From a checkpoint of a small transformer trained on Wikipedia.
Size: 19 layers, width 128.
Architecture: RMSNorm before each block, rotary positions, biases on query, key and value, untied embeddings, normalized queries and keys, some layers without attention, local attention windows, shifted keys, exclusive self-attention, normalized values, capped logits.
Training: a variant of Adam for these matrices, 138M tokens.
Each number is 128 + 32 x the weight over the matrix's rms, rounded and kept within 0 to 255. Layers, rows and columns count from 0. Numbers have three digits each.

# layer 13 attention key, 128x128, rms 0.0273, rows 102-127, columns 0-127
093081137120147034143086156167133109100165176149164148152159075117120159181121106089129150145128169167168177188089177067144108120070123137145162128085071143110074130204153165108110113105094109080082172124140137136120083095086170140195047088119217147170195179130181076105171131136145105115133203054093163093164153148106068193075082078180156113134152093109081180068116122095106218159102
225104168081075187136197160124130176167183107155078129094159204151116129100164136122115162112120119120143154108082114114110181050171147165192099123123070083120127127097145096060134198108166109117161129095109110092113185120129103114150137129133128136091098126128149097101109132143098150124164132145166092047146185083147081087148123161076152144145093129161144196101038164079140111105142
113107051136108129162133186117097101158118187081159159133098086144067150162127069121144164068172186125111121143116187092163104152124124129108192107175188131152125140107123124195092123131129135121124102133142095132145052114192152085139033080165118155115156141057134113172146173145143118201078096072113167094128152162119151122148115142095119071120155149116111166087134123126148129060138
068126057116162129089076068178130156099104075136098136100106137107127118169142176152098106098098102109116132098139110140131138174089107119134114152206112138129151127068141142123156105129147150138112077142082165118155136139120155177106146145116059106123166116133072161156163147154111141146122100155152144133132145098118157140166141114138070089116140137140154060100136134079123057074120
095067150133147123114084166142176117152143100127140155178132139156122146179162100198124110167137173195141159123150074071136122189097127104105161115115129147123125160184086122114120055127110147166138081133128092114161151101129129126250104142136139139141162115119149170115158115127118207130101123123087135126123101122097109106106117074148127110124163161122070118093145146167135101172141
185180137121172154168193102095112127178110167128164082124190145153132103096102095145102108158138166147144103136121121169083126154119127091090127099084230100156124088093108111177112118181111103193107148143224161111169134207158099130094152113146089141137066117159125122128104098089163135175155148124159072151158100129118083123169103113116178146141122127107096125144116157142160136133164
055120179154117011144035149149097078082127161097128139209128112152174127149095107097142156170128162145183165182112080103093115130095169093090142161083086156109107136203114138126140128140061131145110124132125112065130087109073157119158071130092177106137216195125200219107150164085149111085086167091080091175119063151112083179093208080211150152132161104119113086128203089157069174149154
153163131152199143129189070113078131131122174129107123058175128062137075108141134084105128133126121036114077161131191177178107048166132169177106125180169089093081161090152124145127178134122098076137146144146149163101102144138105097029178099192090162086058133168114080147110153101179047148169109149178118174135093095170128195128115138160163150099140108162139068103127125148154168099071
076122108137187084138075118140141085068113150132109147168098107150123139159137103110125136138136181140144184176149128114107112165082106098112159129126155145117116128146148094178129093130109159122111119129102144137153068117120154144164090128129098129142174153083182163163176157108147145121116118098076125145139085172118115174104125114126170107146172114126128110114178122133108152117096
102145134076120106107144074101103095147124210141125127109109149115172132070101175083138102099077110102141036141136167143143121162141126148137053108128132134160155126120153121111158177158179110143172153102114170101134185114119139157103180109109077142103047176150119152161105121096104096087150121204170151177110125137171152114136141163138111214132143109115141139143135114118121113184118
218094175084124171062147073180099132168177171126116106136117163155097070107134162117121099210093149125168092145123106152166161058106130165185082218052107065121136136107139178131086164112120120088103141149166087123073127127163067129153174119155106144127115205130123199096129109136145081132174128170174084061200104118132093090117137094126124169137127149139187122135193188090138087121114
105111160103081103138123166157162049123110095172144084137120146147104100140137128119096117165159117162078150096140096125131186154092105121113128160118157125165150128138164162110123090075166134146099117146074209113145079122107143120135130140138147088140158147157088152117145091092221116139137139125122152144118112120126091073138123133136096168124127118117119112124145149147109111160139
164155097150176143122120123151181157140104125126108131107077145142158197167121119181134129159119114110143103137171125069123131139155118144137097135135118142120137149119127127095146146142138176138092113163148119158122102106219114152128170112119100179125162084099123095136137138204071158139139149155157124104148156110120161105105087162052188102117098199128110156176126102143121162065140
195130106120130104135151126176164105134120150109155129125062143174146167067110069103120160089117172134096108083120136108129106116136125150113137171116087119121136117149181175169133106171091199163119172071150106090130100143159087085106100113118191094141037119165099085161121102108126136149177140171189147160148102150091101126136153145092129124056115180120119145159153131120179131106095
155186104136165158142158137188154198110117123118115112079152120119160156138160148147134104073197138090122148156089165187094138094150142111119105117105111160072155159129157134066121144131121085078167124155177158117149136151157103158088182155144166156182125151161202118099096119125139081107168130122134096103112125113169144124144117122124159157087126109127100138119119137096167167112145
079188117110140166088119149118087130103195052109071106085171089104135100111126128144146156088147128122085153135121108173187109094123141181239092074126109124112146124109058095143175112091089124096148120187158090145179127143101121131111160118066162191127137190102112155093149091094132151087117143096096158085147155088103134166112098110168127129115134146133116151104099160144140154133160
124116117145143157105074199161160119180114066161118149112222095095160123118124162103129142194164137110122125151158135105154065146130139152162171145157083091168128189166119193090129150109150197097135187054176086072122157126095114140102120159080127133105157141114117117146147144122169086089151109146140101126131138139149155158105129116179126151152117107123159112166091124165100130171134
119123114094142142182106119113156188140114071140121172139125162197167141144101112169097114134139138141101131097189101081065146166089096109031124152121090110196136158099074145150121082086186152155148099144075145087168144108141126137160119098170062119109096180134130142110166099049091102149100106160114143087133114139133122089113073160111082115153097107130094077093141198091171041122086
160111085104108051127121146161134120159132099119137094163132092109164148141107131113152149134112126129131155111114072166094139112165136084117090172098167162119113111143196180157099111141054142091111135086136117122137060088115158160123138143173176108183150119123149120137072116102140115159153127117154176141179110124126059123129161094166169165106099136110157124112214141104143098152138
125129133135096131101093143097106121107093161140131112167113110111113114119105116101133083143167152137141131082125090146124108134120143176171090163104116126141145099172079166098134099110099063113155126174136161152098057111074128080117143145133161139129127163173106134109084119100124099131100126142087131153120130135116158156167078094097167084114165136111108148129174114170186156134120
134180118105148163126143165131185215115123174144059149026166142148151167113118133062109164080039144095111135131090118134172113117105160122186073136194110191115135165145094134096125123126098135113174131099169117094101139113165106163111128104116103142169087132145196146155089154129127124119098122135142114149125190089116173178088099165091171149148123125140163161146067148169144151104115
101165110170134160153124147109157087079130100033134134117077134122120109086129063151137128093143119134060093106091131116127115133121124089142170133106113153155153152110158051144128107161113115148134140160114107106131113150148153104075099095149143054137158132115107114183143143152136127122086159062088142187106115118171158131141194154086141111114101179117090128158120101150090106127144
170139152146122087080116074104119127063095142196139111068148117083083120109134078108115124200145113104105124103122164165155079128150093164190108081132122102091159160115138134087141097102163117146174140114156121158172138106119128074124147177101153194167139092146131134110151107114140125127186144120112142173174082128109108136155102140114158121102097167126132090111115174148180101137135
153090089108124140180091117138116050089150117110166126155112114149163117171128159104121161206179123146069065136076109152186066073104116118116158171143115119146146083194164086057141119125094096120115115098125118091162139161145206106152098126134181094110126163094107097122068085100125088121100142071085136117152131154103097125117203131193078097099099134118096129118126115099158120125143
059095180184077104137126168078144121121069133117154132110130133094117152130118120151168112113149110141080146160143139151132142092117114109106158118136135126166103127134072156090128059114141065108096193168091142154115082149106149126115116182166137112107178155181100109103118090118176089149157171152126125141098149115166144136136110117183121148122112112112066151157087067156146143119110
193143135138110184103158160113172150161086176124086159106144129112084133135169060123138174162073156089182117137091102131171116052156148132195163114139157106128099114138096152187132090071144140087179104180108150128098135132174091082101156172129128208107141123095127166114163138131179171122134115156136081051137114116136151088090146094108186181216131168116133117111110190152163149126152